From a checkpoint of a small transformer trained on Wikipedia: 367M tokens.
Each number is 200 + 20 x the weight over the matrix's rms, rounded and kept within 0 to 999. Layers, rows and columns count from 0.

# layer 9 MLP gate, 832x320, rms 0.0716, rows 664-831, columns 200-239
201,189,217,211,169,201,179,166,204,222,200,205,177,224,189,177,177,205,195,211,233,174,164,220,185,216,176,186,172,200,237,211,206,197,149,204,214,213,213,205
216,211,199,177,209,238,197,188,220,201,224,237,204,196,205,159,222,214,192,246,197,212,212,156,267,192,194,208,226,187,190,226,218,186,170,194,208,183,161,186
195,187,196,206,180,193,167,190,208,195,234,256,192,206,203,252,215,187,222,183,221,180,152,195,181,203,216,237,169,182,203,190,222,178,184,165,199,185,193,193
183,173,175,229,251,195,180,218,209,194,200,169,203,195,201,191,198,171,199,183,216,183,212,144,164,188,180,196,180,228,210,206,207,208,189,205,207,219,220,214
211,207,205,187,171,214,192,232,213,214,183,169,178,205,232,162,201,205,207,209,218,206,222,190,205,190,245,183,161,191,225,181,226,195,199,192,212,210,194,176
198,178,186,185,181,194,194,235,229,192,231,167,193,210,185,206,178,210,208,238,191,199,170,210,198,197,213,182,193,210,189,194,207,192,222,209,210,214,157,226
207,208,201,201,230,164,239,174,225,184,196,218,212,195,209,207,186,189,208,231,207,193,200,177,189,214,193,196,216,178,219,222,171,204,196,204,180,197,194,204
205,216,196,174,215,199,188,206,197,230,210,204,171,213,211,209,181,170,197,178,204,198,195,199,179,179,215,158,221,166,195,202,161,208,173,202,163,187,183,183
197,225,188,208,207,185,204,176,219,234,233,190,213,192,162,233,219,186,191,204,198,227,202,204,213,196,213,198,179,182,191,220,156,188,240,205,238,182,177,204
192,210,201,170,207,209,215,201,205,182,190,193,200,196,178,212,202,222,208,178,174,208,220,204,163,210,201,207,229,159,200,209,196,176,212,185,167,206,189,205
195,194,211,193,204,192,194,196,180,180,223,206,229,183,187,230,180,195,230,201,206,152,188,194,207,202,202,227,190,207,196,190,168,213,199,185,161,213,228,187
210,215,182,200,201,191,204,149,183,219,216,175,190,189,179,189,217,209,206,140,201,195,185,198,231,208,192,196,216,214,211,212,233,180,170,224,218,201,157,207
198,206,208,206,205,194,142,170,220,198,233,181,213,210,213,177,203,180,228,204,216,193,181,211,222,201,189,205,206,190,190,245,185,225,186,195,178,204,199,201
195,140,161,181,215,188,161,178,202,175,197,206,214,184,176,194,190,189,235,171,200,220,163,243,235,217,205,166,221,170,198,210,187,220,170,219,206,173,167,233
169,214,231,203,184,195,197,180,150,191,204,182,219,183,206,211,211,180,215,168,231,192,198,213,204,166,198,196,176,185,199,178,181,207,207,172,208,190,198,200
205,148,208,228,206,209,201,226,202,170,224,244,200,157,228,224,238,219,200,188,176,193,203,174,218,188,225,201,138,236,212,194,204,230,208,249,212,189,202,174
187,224,214,216,191,172,204,213,218,155,205,193,197,204,171,233,181,231,171,223,208,210,165,197,202,223,189,203,203,215,213,201,184,206,180,202,185,196,182,226
200,227,202,226,189,211,236,216,212,216,185,178,226,202,183,236,164,214,226,214,191,212,193,206,179,191,195,214,197,211,198,223,206,181,195,182,180,175,169,182
207,186,185,213,186,191,210,195,171,227,195,208,218,178,195,195,193,206,203,248,201,244,173,216,147,191,198,204,181,224,248,214,211,229,194,201,193,174,175,202
208,178,188,217,194,211,231,200,203,214,223,200,214,205,205,202,172,198,185,180,185,191,184,149,241,189,231,200,193,195,193,232,223,206,171,231,174,183,216,180
206,222,211,211,206,195,210,212,180,187,205,224,204,249,205,203,164,186,213,183,204,182,180,210,192,204,200,183,143,200,187,201,200,151,207,183,166,185,181,169
194,189,186,190,198,212,204,140,260,135,214,223,210,237,202,195,192,189,190,222,226,204,209,222,224,190,202,201,208,191,207,195,217,188,241,210,213,206,217,182
208,187,180,213,204,195,222,156,199,184,188,193,225,247,193,236,195,184,199,240,168,192,231,204,228,216,199,216,181,198,180,220,224,198,187,148,231,235,183,227
180,214,227,208,211,220,209,206,173,184,189,167,170,234,225,183,192,191,230,204,205,222,204,210,190,195,172,178,189,204,207,154,208,207,207,209,178,182,193,168
189,205,198,213,182,198,212,195,194,220,238,209,162,156,193,199,206,220,228,203,232,222,223,215,189,229,224,216,183,215,217,212,232,205,190,217,230,208,192,188
181,209,220,213,214,271,228,230,202,214,199,213,196,194,200,195,176,212,172,224,212,210,223,189,195,193,184,163,200,204,201,190,168,201,186,219,190,211,181,221
219,223,198,191,215,175,173,210,203,205,263,193,220,160,214,194,206,216,184,192,181,187,192,209,183,193,207,219,152,204,176,177,211,209,211,204,197,207,230,207
159,192,184,190,200,211,193,196,208,212,174,220,205,199,209,145,212,197,200,208,219,208,209,211,200,208,226,247,174,204,213,182,158,194,184,213,187,173,199,166
209,241,191,177,193,208,207,173,218,168,207,192,215,136,190,234,190,240,224,192,159,214,198,213,216,198,205,181,211,241,187,203,187,227,203,173,203,200,215,220
172,203,229,173,185,213,199,180,207,200,202,211,215,241,221,229,203,191,199,208,210,177,204,192,173,211,210,191,238,190,213,200,180,213,189,232,202,202,189,185
206,173,221,214,228,212,194,208,208,170,169,238,195,197,189,213,205,215,209,181,207,211,203,229,196,184,218,206,188,198,225,248,188,211,211,186,208,202,180,195
209,204,211,176,179,204,241,203,184,175,231,217,238,213,225,170,184,169,180,196,219,191,192,219,198,197,182,214,210,212,196,198,199,188,157,233,204,164,210,201
197,211,185,178,230,203,191,258,214,190,185,254,219,221,223,217,183,223,214,233,210,195,236,168,178,213,197,191,218,212,212,226,235,211,213,195,189,234,184,183
201,192,200,180,239,229,237,198,188,182,211,194,226,261,164,214,183,168,207,227,213,202,187,193,212,250,194,202,157,184,189,179,192,196,200,210,239,187,214,211
187,203,190,170,210,187,166,193,191,236,180,213,177,203,227,160,190,182,207,219,203,207,199,209,211,201,204,240,193,198,179,196,188,201,165,196,195,183,196,221
202,161,216,196,190,235,172,180,187,218,210,178,190,195,223,185,164,176,219,189,181,220,204,191,187,188,161,168,205,178,202,212,182,255,175,233,174,193,169,204
168,201,193,216,176,178,188,209,190,178,191,183,218,235,216,185,182,201,185,169,211,242,186,187,190,203,225,170,227,164,204,222,162,162,208,209,211,174,146,156
196,186,190,227,207,204,182,179,195,222,216,204,200,177,202,209,207,212,240,206,195,206,205,188,215,209,180,170,200,187,193,177,220,221,181,218,190,205,177,204
207,194,203,221,184,183,196,212,197,207,194,169,207,208,194,195,209,204,210,203,203,165,205,217,211,215,167,223,184,196,223,212,190,211,227,198,179,213,191,222
225,186,159,154,221,197,224,184,222,214,212,209,189,207,202,199,189,216,189,193,161,216,212,208,170,208,191,221,198,193,213,208,177,176,195,212,184,217,198,205
197,159,174,164,162,200,209,184,206,177,240,193,216,204,228,214,192,158,205,208,181,201,193,184,181,178,251,223,199,184,193,212,200,205,224,238,224,161,211,226
191,218,203,209,182,182,208,221,172,203,180,207,183,181,189,209,180,251,185,153,198,184,174,171,192,198,186,176,177,176,184,210,201,237,174,225,168,189,187,182
185,216,225,206,179,191,188,226,201,177,193,200,206,209,184,164,205,196,225,189,215,181,187,180,177,209,215,209,192,174,186,212,221,189,213,196,196,215,197,197
209,174,205,173,232,179,171,216,179,186,195,186,261,198,191,202,167,184,200,216,217,220,195,197,192,181,188,195,227,171,205,223,201,210,191,224,191,208,183,214
169,167,200,180,207,220,207,235,225,208,175,231,211,177,205,175,169,201,204,193,185,206,228,226,214,176,185,229,215,178,182,205,193,191,204,208,182,174,197,200
200,192,168,202,178,220,164,238,186,199,204,209,184,187,229,228,190,208,217,196,159,166,186,197,180,205,215,202,182,198,166,197,188,242,213,200,171,219,193,176
220,230,165,196,244,212,205,167,229,230,196,214,180,165,196,186,202,206,168,226,213,222,185,209,176,215,218,164,174,185,219,216,154,198,205,178,189,242,191,195
221,194,192,180,193,215,196,194,174,212,198,203,214,224,190,178,202,186,201,185,203,175,188,207,210,163,192,207,191,173,198,184,176,227,206,229,200,207,221,198
208,196,201,228,196,188,192,196,214,193,225,188,181,218,201,233,207,181,194,212,178,197,184,179,206,230,219,211,211,213,222,223,184,221,188,199,212,223,210,221
215,210,198,222,193,204,223,175,192,211,200,199,212,184,205,226,195,160,181,207,200,208,214,188,200,205,193,189,200,164,254,182,221,212,208,249,216,174,209,222
231,183,209,211,196,207,193,211,188,247,137,161,174,186,223,186,237,202,156,196,192,238,213,191,201,218,204,201,199,218,196,189,190,209,198,216,208,206,180,171
219,189,195,200,188,227,219,220,217,202,192,204,185,235,163,196,209,198,221,175,244,203,200,200,208,183,206,240,189,159,194,209,222,165,219,211,194,178,222,207
216,222,172,211,217,225,185,182,206,184,191,188,194,206,203,184,204,236,258,145,166,202,191,167,206,196,180,172,211,201,244,182,169,201,160,191,188,184,220,202
205,137,226,221,181,216,183,203,193,174,173,198,207,200,196,210,220,204,163,186,193,184,205,196,203,184,176,212,183,198,199,234,208,158,198,244,181,193,218,185
199,212,170,210,200,209,209,196,197,193,188,188,220,171,163,222,178,215,171,198,217,221,188,221,181,173,223,181,200,177,208,228,224,151,218,181,192,224,222,232
217,195,150,220,190,208,184,182,231,242,224,214,220,189,199,199,199,207,205,162,179,183,211,194,221,174,211,190,207,206,205,226,198,180,211,195,241,199,225,212
212,215,174,235,195,218,155,191,181,244,221,188,190,189,204,196,199,172,204,178,211,183,198,223,202,221,180,199,193,199,167,201,235,183,241,181,194,154,178,202
180,240,207,172,231,165,183,193,183,166,174,191,199,204,199,179,226,181,204,221,215,209,203,227,163,172,160,184,185,228,199,229,180,226,187,192,189,201,182,190
200,191,204,230,203,203,194,201,155,192,220,181,221,216,220,194,203,196,226,189,212,216,183,251,246,206,201,215,160,200,205,195,182,187,209,189,185,194,170,223
192,204,198,186,188,196,216,187,178,186,194,199,211,205,167,202,185,203,156,201,210,220,215,186,260,204,201,219,209,188,182,221,214,147,203,214,208,196,184,239
214,242,195,191,208,169,184,221,206,244,190,193,204,144,224,205,186,231,212,193,181,245,187,203,186,222,208,181,191,219,205,191,208,213,186,223,205,206,200,166
257,217,171,212,195,211,171,198,204,217,191,180,160,201,213,185,175,205,197,180,160,204,211,182,202,197,206,218,215,183,222,225,215,195,182,217,224,251,183,183
224,178,212,203,203,204,229,206,212,208,229,224,180,229,193,209,227,177,208,221,189,210,231,197,178,204,170,166,175,180,214,169,179,181,206,160,172,223,200,204
207,154,213,142,195,217,212,161,210,202,191,175,229,206,234,217,193,193,181,182,213,210,214,207,192,169,237,232,215,210,202,206,209,206,195,195,190,155,237,178
212,191,225,177,193,202,190,222,198,212,200,210,214,217,242,203,221,202,214,197,193,174,212,178,191,163,209,190,215,206,205,226,193,223,185,186,185,198,200,173
222,208,189,193,199,189,189,168,179,178,209,191,228,214,209,222,210,221,237,225,194,200,190,189,201,203,176,241,221,225,187,180,209,183,188,215,206,175,139,218
222,193,173,189,204,213,191,200,188,192,205,179,178,186,173,221,208,160,162,208,171,192,214,190,201,219,233,151,224,200,225,247,218,201,188,220,184,208,207,215
216,184,138,206,189,169,215,203,227,193,207,177,194,185,221,203,202,176,195,200,229,221,177,229,230,176,200,179,192,157,203,203,185,161,217,230,214,223,203,230
191,206,195,222,222,210,188,247,189,221,183,219,193,173,201,173,194,200,192,143,162,216,189,229,188,230,207,157,176,171,191,190,195,180,179,212,184,207,197,203
197,168,201,177,219,181,206,185,167,180,191,226,224,206,230,189,200,190,235,180,180,183,206,176,193,198,179,192,176,201,192,187,175,155,205,193,184,202,187,184
211,208,193,219,246,223,197,211,198,217,173,193,171,188,236,212,193,210,228,187,196,202,223,187,227,202,200,191,142,179,209,222,197,197,179,210,212,170,161,252
198,186,244,210,198,181,174,206,205,210,202,191,188,195,186,186,207,188,198,203,207,202,192,212,159,216,216,187,190,180,233,215,190,238,181,216,203,193,206,197
186,215,191,190,194,207,204,204,219,199,183,181,196,199,226,215,222,186,178,208,164,214,178,197,217,180,224,182,204,206,202,191,208,183,196,192,166,190,172,237
209,200,200,215,196,200,181,205,190,200,204,234,199,227,229,162,201,156,198,223,208,207,183,199,232,165,194,212,184,196,211,233,194,184,214,219,229,196,213,217
173,213,159,182,198,222,165,216,171,215,206,234,188,197,174,195,203,228,195,204,182,235,210,179,197,223,249,180,225,192,202,185,207,224,195,210,216,189,201,207
197,185,214,171,227,214,225,172,205,169,189,226,180,215,234,218,176,211,202,202,181,206,200,203,202,181,212,212,186,197,186,211,191,213,210,170,175,235,169,254
199,211,180,222,189,187,211,170,208,204,186,199,233,210,236,178,183,193,190,224,220,241,200,207,237,184,195,174,188,200,180,210,157,194,184,192,203,177,221,210
188,200,202,186,181,187,188,199,170,200,199,206,239,206,191,194,165,201,191,198,195,214,221,202,217,209,210,211,202,185,200,179,188,188,201,199,213,207,181,199
193,186,193,186,216,186,169,149,205,167,221,222,235,226,220,216,244,242,205,153,232,218,198,172,237,213,224,178,181,214,187,202,186,229,217,185,185,184,217,198
200,211,211,183,189,206,192,169,180,203,177,177,222,153,197,209,186,184,172,194,176,188,220,219,189,191,187,244,202,205,208,200,192,200,204,207,200,204,205,218
214,202,201,208,231,181,215,178,198,247,168,151,204,222,231,217,205,179,180,208,198,195,214,199,240,180,187,206,199,182,193,221,175,214,200,174,185,221,223,183
178,189,183,241,185,197,206,171,163,218,193,199,244,223,211,212,213,234,223,230,227,197,195,194,195,211,180,217,203,199,208,144,230,168,238,213,174,199,207,214
211,190,191,162,195,194,203,193,199,190,171,180,184,198,217,228,195,171,176,172,199,191,171,207,211,243,202,227,184,222,210,213,226,230,183,210,204,197,221,215
202,173,209,203,198,213,192,196,210,194,193,201,183,193,173,182,198,192,259,181,200,191,218,206,181,193,201,232,188,174,182,228,201,208,163,202,182,177,164,209
191,212,184,163,175,206,192,189,167,176,189,190,219,198,216,205,183,207,166,206,193,216,179,205,138,185,195,178,194,202,198,185,175,201,198,210,150,197,189,169
218,197,192,207,215,209,211,212,208,217,201,207,225,193,219,222,181,192,178,186,215,187,206,203,197,186,179,197,208,186,193,176,242,204,244,213,185,207,190,172
172,205,208,172,224,204,189,257,177,216,152,203,196,178,204,207,197,182,208,220,214,235,213,218,220,185,215,192,193,198,224,212,217,210,212,224,177,198,203,194
213,182,184,195,203,206,205,185,197,205,205,214,212,176,216,199,218,219,196,227,211,235,183,208,205,196,207,206,180,193,206,217,233,191,210,204,169,180,195,193
141,194,224,200,213,198,185,187,189,209,200,248,203,177,191,181,191,169,187,229,159,206,182,214,182,179,185,199,196,171,221,210,142,202,244,204,185,165,210,189
190,181,190,163,201,188,214,184,174,209,181,177,217,227,206,202,222,208,211,193,209,214,194,221,239,174,193,209,194,213,232,181,201,167,196,197,217,192,209,198
174,233,194,191,191,230,174,177,200,181,157,206,204,221,205,214,214,181,200,201,172,190,180,209,214,193,210,168,218,173,225,201,151,170,200,196,169,210,193,246
196,154,197,158,189,193,194,237,196,215,225,231,181,218,170,160,191,220,281,195,231,220,190,143,201,183,210,200,152,214,216,202,192,229,187,178,188,221,209,183
224,179,215,185,193,230,228,175,162,185,208,183,201,195,203,213,189,221,190,234,160,196,169,194,193,232,186,208,228,170,176,200,219,201,230,176,217,181,196,195
195,182,170,192,191,206,176,204,182,175,175,191,185,202,206,180,201,192,212,193,185,215,185,186,200,203,218,212,196,198,197,188,187,161,201,212,209,193,209,182
176,211,215,205,209,184,210,228,197,188,207,223,187,184,186,192,164,198,202,249,205,210,212,197,208,192,181,197,234,200,224,205,199,194,232,207,189,193,201,189
213,223,195,188,210,206,193,221,215,210,193,204,170,184,188,213,195,238,194,206,199,210,181,155,179,205,168,198,241,189,165,175,221,189,180,210,177,187,206,191
215,204,220,238,173,214,209,184,159,228,174,189,186,242,209,211,219,189,223,196,215,204,203,222,195,201,221,207,203,221,181,191,211,227,228,211,199,185,212,198
177,194,190,235,201,242,205,161,202,200,200,174,203,210,201,173,178,206,229,161,212,208,211,190,209,187,184,193,192,188,186,180,207,223,212,170,216,220,206,207
205,190,200,201,179,197,216,203,196,194,213,208,218,176,202,201,179,189,242,223,207,150,193,204,175,202,214,195,208,176,242,235,179,192,200,186,200,159,201,182
218,190,172,210,245,210,228,187,236,203,171,204,203,190,234,212,199,216,221,185,181,218,186,220,209,191,229,192,206,211,185,204,234,184,199,205,187,203,145,224
211,210,217,213,173,225,182,217,172,213,209,197,220,172,193,203,225,163,191,202,170,203,214,224,226,192,181,153,164,190,203,180,197,205,240,182,189,147,208,197
154,209,195,196,165,190,204,192,195,210,188,205,176,181,210,206,204,155,216,206,165,214,205,203,239,201,230,194,165,211,169,226,212,225,175,232,174,181,180,178
209,183,191,178,201,194,185,153,201,187,201,177,175,217,231,209,205,211,226,228,176,203,185,213,240,191,166,245,200,184,190,203,195,224,198,163,131,234,174,186
180,200,201,215,199,193,207,228,166,213,213,219,205,238,194,204,221,195,200,213,215,231,211,223,176,197,221,222,204,213,200,192,198,178,178,182,203,219,195,198
158,170,208,226,223,221,217,235,194,216,186,174,221,189,181,237,189,166,164,197,185,216,191,211,218,189,193,197,230,218,210,209,231,162,232,216,209,216,225,223
223,237,181,210,135,187,185,219,197,191,223,214,189,185,204,182,210,207,190,180,202,227,200,217,237,185,255,228,173,175,213,205,194,180,204,215,193,231,197,189
213,201,188,183,195,169,223,187,224,182,208,185,195,201,205,158,215,170,218,200,214,262,225,206,187,181,198,182,184,183,240,194,218,201,184,158,170,213,189,191
227,170,221,211,176,211,183,236,167,212,213,174,183,173,211,191,220,189,191,228,198,250,199,210,232,174,194,200,186,206,223,207,220,183,204,153,221,158,176,226
232,225,195,156,214,207,208,202,211,240,220,173,203,205,205,198,215,204,239,200,228,212,198,188,210,195,255,226,215,191,230,198,187,208,168,229,177,229,188,190
192,226,187,185,172,175,199,217,214,204,242,226,218,209,231,186,198,217,225,189,190,185,159,217,202,200,188,203,218,220,257,172,186,210,214,169,227,175,190,215
194,193,218,214,187,251,206,207,200,200,192,174,177,186,221,185,199,178,219,216,164,216,205,197,215,187,195,217,213,185,175,218,185,215,197,210,190,191,204,190
184,204,204,209,231,184,151,203,208,196,177,188,192,224,216,203,180,179,192,197,200,200,202,186,202,178,163,175,211,199,196,219,171,208,203,243,205,252,210,236
203,171,210,209,215,158,220,197,180,222,196,226,233,178,202,185,230,236,182,207,220,205,199,176,210,198,213,197,220,198,215,185,220,175,200,212,187,226,192,175
178,219,197,199,203,200,200,179,216,217,189,207,200,210,170,196,223,190,220,213,199,197,196,192,192,184,211,224,225,206,164,200,223,213,202,168,216,233,215,178
215,178,206,198,215,216,213,212,190,183,175,214,198,167,221,172,203,225,252,213,174,188,202,192,192,192,211,246,224,199,205,205,169,206,219,179,222,218,205,193
216,201,204,225,194,233,220,224,226,220,187,192,160,188,232,193,210,189,193,173,186,205,223,156,209,214,182,175,216,186,223,227,151,238,175,156,196,191,201,203
172,204,182,161,205,188,226,218,206,208,192,180,223,236,212,167,202,197,197,211,161,216,159,237,213,176,230,210,240,175,218,210,200,193,185,226,200,217,191,186
198,200,224,194,241,187,196,200,201,196,223,144,227,188,229,204,218,194,219,232,186,211,213,213,222,160,241,193,231,199,178,216,194,192,184,193,189,180,213,196
220,193,197,190,190,237,208,219,215,200,197,196,206,215,203,195,193,219,161,223,220,223,173,218,191,189,194,223,185,170,218,199,242,194,204,164,185,201,209,200
182,203,184,207,192,216,215,210,196,180,191,204,219,215,199,188,164,210,171,210,191,195,251,197,169,229,210,227,210,214,206,195,202,216,191,201,178,190,203,212
183,199,196,186,176,196,203,174,214,187,183,214,190,190,168,192,177,221,197,193,156,170,173,191,191,195,241,207,195,187,213,209,166,206,199,208,211,177,191,206
224,193,191,179,194,191,204,214,184,191,173,230,196,194,207,211,206,219,165,213,194,170,196,186,171,226,214,217,185,232,202,237,194,194,178,177,217,163,189,213
230,180,196,203,174,215,199,179,196,211,185,253,210,205,190,228,185,203,223,228,197,193,244,192,233,175,201,246,175,204,209,218,215,170,228,227,235,177,211,216
191,201,218,185,220,154,189,209,219,206,197,197,191,196,230,192,201,230,206,201,191,200,221,176,183,218,220,184,211,210,228,224,204,206,180,205,178,237,210,206
211,188,186,202,206,157,188,169,173,186,197,242,211,235,206,212,186,213,189,202,189,214,177,192,216,196,202,226,209,210,201,223,212,186,228,207,209,208,213,195
237,164,202,230,189,179,207,168,214,192,158,211,195,223,204,237,196,238,214,203,209,131,177,167,181,194,194,225,208,169,195,227,168,197,212,199,194,190,224,211
203,203,151,180,174,192,183,219,170,214,200,159,244,184,181,192,178,211,201,230,239,194,205,169,175,200,192,219,213,231,253,191,177,187,187,216,201,224,221,152
212,197,142,176,190,185,198,219,199,208,195,221,178,204,221,202,193,217,178,187,196,195,197,214,212,189,211,198,193,196,175,221,182,214,179,199,189,236,197,214
218,154,206,228,171,233,216,166,197,213,221,230,194,185,203,202,203,197,187,202,205,182,214,198,213,216,187,234,225,187,195,198,218,193,196,206,182,205,201,217
224,173,212,213,175,195,179,227,218,221,204,219,199,215,214,208,204,214,191,190,179,204,182,171,211,237,193,229,154,183,165,200,218,158,168,171,208,217,193,190
195,229,176,215,191,220,207,199,221,239,181,197,161,177,180,161,218,220,274,200,173,166,156,201,164,216,202,226,216,207,187,221,168,175,218,214,201,193,209,222
188,215,186,226,244,175,169,199,206,236,184,153,224,196,230,170,218,233,200,204,201,194,230,181,200,198,186,198,222,215,186,236,230,219,138,198,203,201,194,190
196,206,208,222,212,164,228,247,213,201,222,190,220,169,223,194,142,214,215,194,195,207,160,204,199,203,221,206,169,212,202,180,196,199,189,204,208,213,197,217
195,190,194,193,188,191,170,211,195,245,151,187,189,214,178,219,222,188,208,226,214,174,186,210,166,214,203,232,235,190,225,193,175,210,206,178,195,198,188,207
199,209,185,204,202,172,227,222,213,205,191,207,210,193,226,242,214,236,188,180,208,206,236,192,207,183,228,218,182,208,225,250,204,232,201,198,202,215,212,207
191,170,190,186,195,196,199,193,232,203,203,213,182,225,206,195,195,211,209,231,196,176,240,215,191,202,165,221,198,176,206,204,188,219,182,190,197,193,227,201
178,215,177,186,195,173,182,199,202,205,225,199,208,208,239,197,191,179,221,174,190,202,190,174,221,198,209,175,221,204,181,217,186,222,216,197,164,196,190,219
172,214,163,224,222,169,195,202,181,229,177,202,203,224,200,224,211,211,207,234,215,216,200,178,209,201,219,194,210,185,185,202,200,252,199,202,196,188,178,203
192,208,201,179,189,191,189,203,215,190,197,212,177,203,182,191,219,209,209,218,212,204,154,189,186,197,222,199,216,159,226,195,155,213,197,224,200,195,201,232
172,177,195,182,209,221,192,180,186,183,228,208,202,176,207,178,214,191,178,195,170,192,180,197,251,200,195,230,200,220,178,211,208,190,186,215,199,203,220,175
213,168,230,167,197,191,193,204,218,186,210,179,251,244,228,199,202,188,160,206,164,191,216,184,185,210,186,209,172,214,232,202,212,171,212,188,208,160,176,155
206,181,199,199,213,219,188,223,218,193,211,241,229,152,212,194,178,198,188,187,178,203,230,182,179,223,202,179,170,156,203,180,180,229,210,201,178,200,195,215
234,177,192,175,203,166,192,224,180,196,175,172,204,194,178,159,183,194,233,227,174,218,175,237,214,199,190,192,208,207,200,190,202,195,212,198,181,208,226,166
183,195,237,193,225,205,201,211,224,199,177,138,198,191,175,176,194,196,190,213,197,185,216,215,174,223,164,196,159,194,203,168,218,211,181,203,217,189,213,197
167,206,225,165,198,164,205,207,189,178,205,201,211,174,184,178,187,195,207,204,184,193,167,202,207,173,183,248,193,198,201,231,203,175,243,201,204,196,181,199
216,195,213,187,216,176,187,242,190,213,196,202,223,198,238,230,195,214,192,184,189,203,259,205,187,155,232,200,175,237,215,194,178,202,205,202,222,197,207,197
211,231,193,168,232,231,184,242,181,195,157,183,228,189,173,198,212,171,210,252,182,221,239,183,190,189,193,195,198,228,219,212,185,195,216,200,222,187,185,191
212,213,200,245,242,217,198,206,210,211,176,184,183,221,229,172,219,187,168,222,207,216,207,213,179,205,185,165,235,232,190,195,188,210,230,214,195,221,204,237
162,184,199,144,204,194,211,225,215,189,185,189,239,190,191,159,204,177,210,182,183,196,204,219,192,196,204,197,190,218,165,202,161,226,203,198,227,219,189,177
209,198,205,183,190,201,198,227,164,192,170,148,202,196,210,196,157,196,232,242,160,199,201,182,210,210,211,252,227,252,182,211,190,179,169,204,193,211,158,190
186,184,232,180,176,179,174,238,155,147,174,174,215,188,217,210,194,196,224,210,185,205,208,188,174,194,183,238,182,206,212,212,165,156,214,186,201,227,238,176
208,188,195,214,246,214,211,197,217,203,198,150,235,175,200,224,204,202,194,175,204,188,214,188,168,165,208,188,218,200,189,236,225,200,203,200,224,219,187,227
236,203,214,184,184,192,184,250,187,180,203,220,214,202,198,191,192,178,181,206,195,169,229,221,210,208,191,202,169,203,212,203,220,224,187,180,195,181,216,194
158,214,208,223,195,216,215,162,161,177,178,177,195,196,186,198,180,201,159,186,220,193,205,213,170,195,156,185,157,241,174,173,209,203,194,219,213,199,176,201
213,190,227,225,211,183,225,187,179,164,226,193,194,180,196,191,191,220,210,185,215,233,197,195,221,195,198,201,177,188,217,233,191,219,206,206,170,217,175,226
193,182,218,217,224,219,192,209,181,187,209,226,197,195,199,202,179,181,183,193,188,214,209,181,180,205,177,208,177,185,212,209,222,190,188,212,217,222,211,172
213,230,211,224,220,220,173,191,218,243,207,209,170,214,188,218,199,232,235,204,192,218,213,221,185,206,209,225,171,214,203,216,209,169,210,194,193,219,198,219
193,205,194,180,204,207,200,157,203,186,163,215,176,224,163,221,194,212,210,217,209,213,211,227,195,207,213,200,213,213,195,211,178,217,197,182,198,201,202,223
230,198,200,195,191,225,186,195,207,223,215,203,212,164,175,193,202,235,182,200,170,209,196,193,166,207,213,211,170,182,164,168,153,193,184,174,207,162,234,192
174,182,184,210,191,215,183,205,214,201,204,207,187,226,183,206,205,201,196,181,221,194,195,214,195,180,211,197,218,172,225,246,197,155,197,197,197,220,188,223
163,217,247,196,214,226,177,208,222,194,204,169,224,219,200,155,163,203,193,231,205,207,212,186,206,181,210,219,207,204,173,202,214,197,188,198,196,183,204,185
203,182,212,200,175,203,188,214,197,188,205,174,196,183,221,182,222,216,240,227,180,190,201,172,197,224,224,193,164,204,228,190,209,223,183,209,220,153,189,168
203,202,183,210,209,186,186,207,193,199,254,210,222,190,179,214,201,268,190,209,224,196,186,214,189,193,218,209,179,189,240,212,170,206,207,222,198,184,221,199
211,211,164,175,189,213,186,216,193,208,166,217,201,200,202,193,140,209,225,216,173,207,198,195,209,157,201,191,233,168,186,243,180,209,184,204,198,190,202,230
213,211,217,226,174,200,199,231,221,222,193,168,174,193,194,186,206,231,211,203,189,215,226,221,179,201,241,199,206,191,226,223,214,217,185,219,213,190,182,201
178,159,209,223,205,194,208,202,216,209,197,196,156,188,228,183,202,205,198,189,219,196,166,211,204,191,250,181,197,198,177,187,233,206,230,201,218,180,198,194
183,226,167,169,190,179,190,204,177,207,209,227,200,169,193,166,226,180,223,206,177,202,189,238,215,230,225,189,230,206,234,213,218,182,186,199,203,209,204,199
192,221,172,235,170,195,164,184,225,213,173,187,195,214,193,212,169,192,198,209,203,183,184,229,196,186,211,190,203,166,211,198,219,172,222,214,217,196,212,208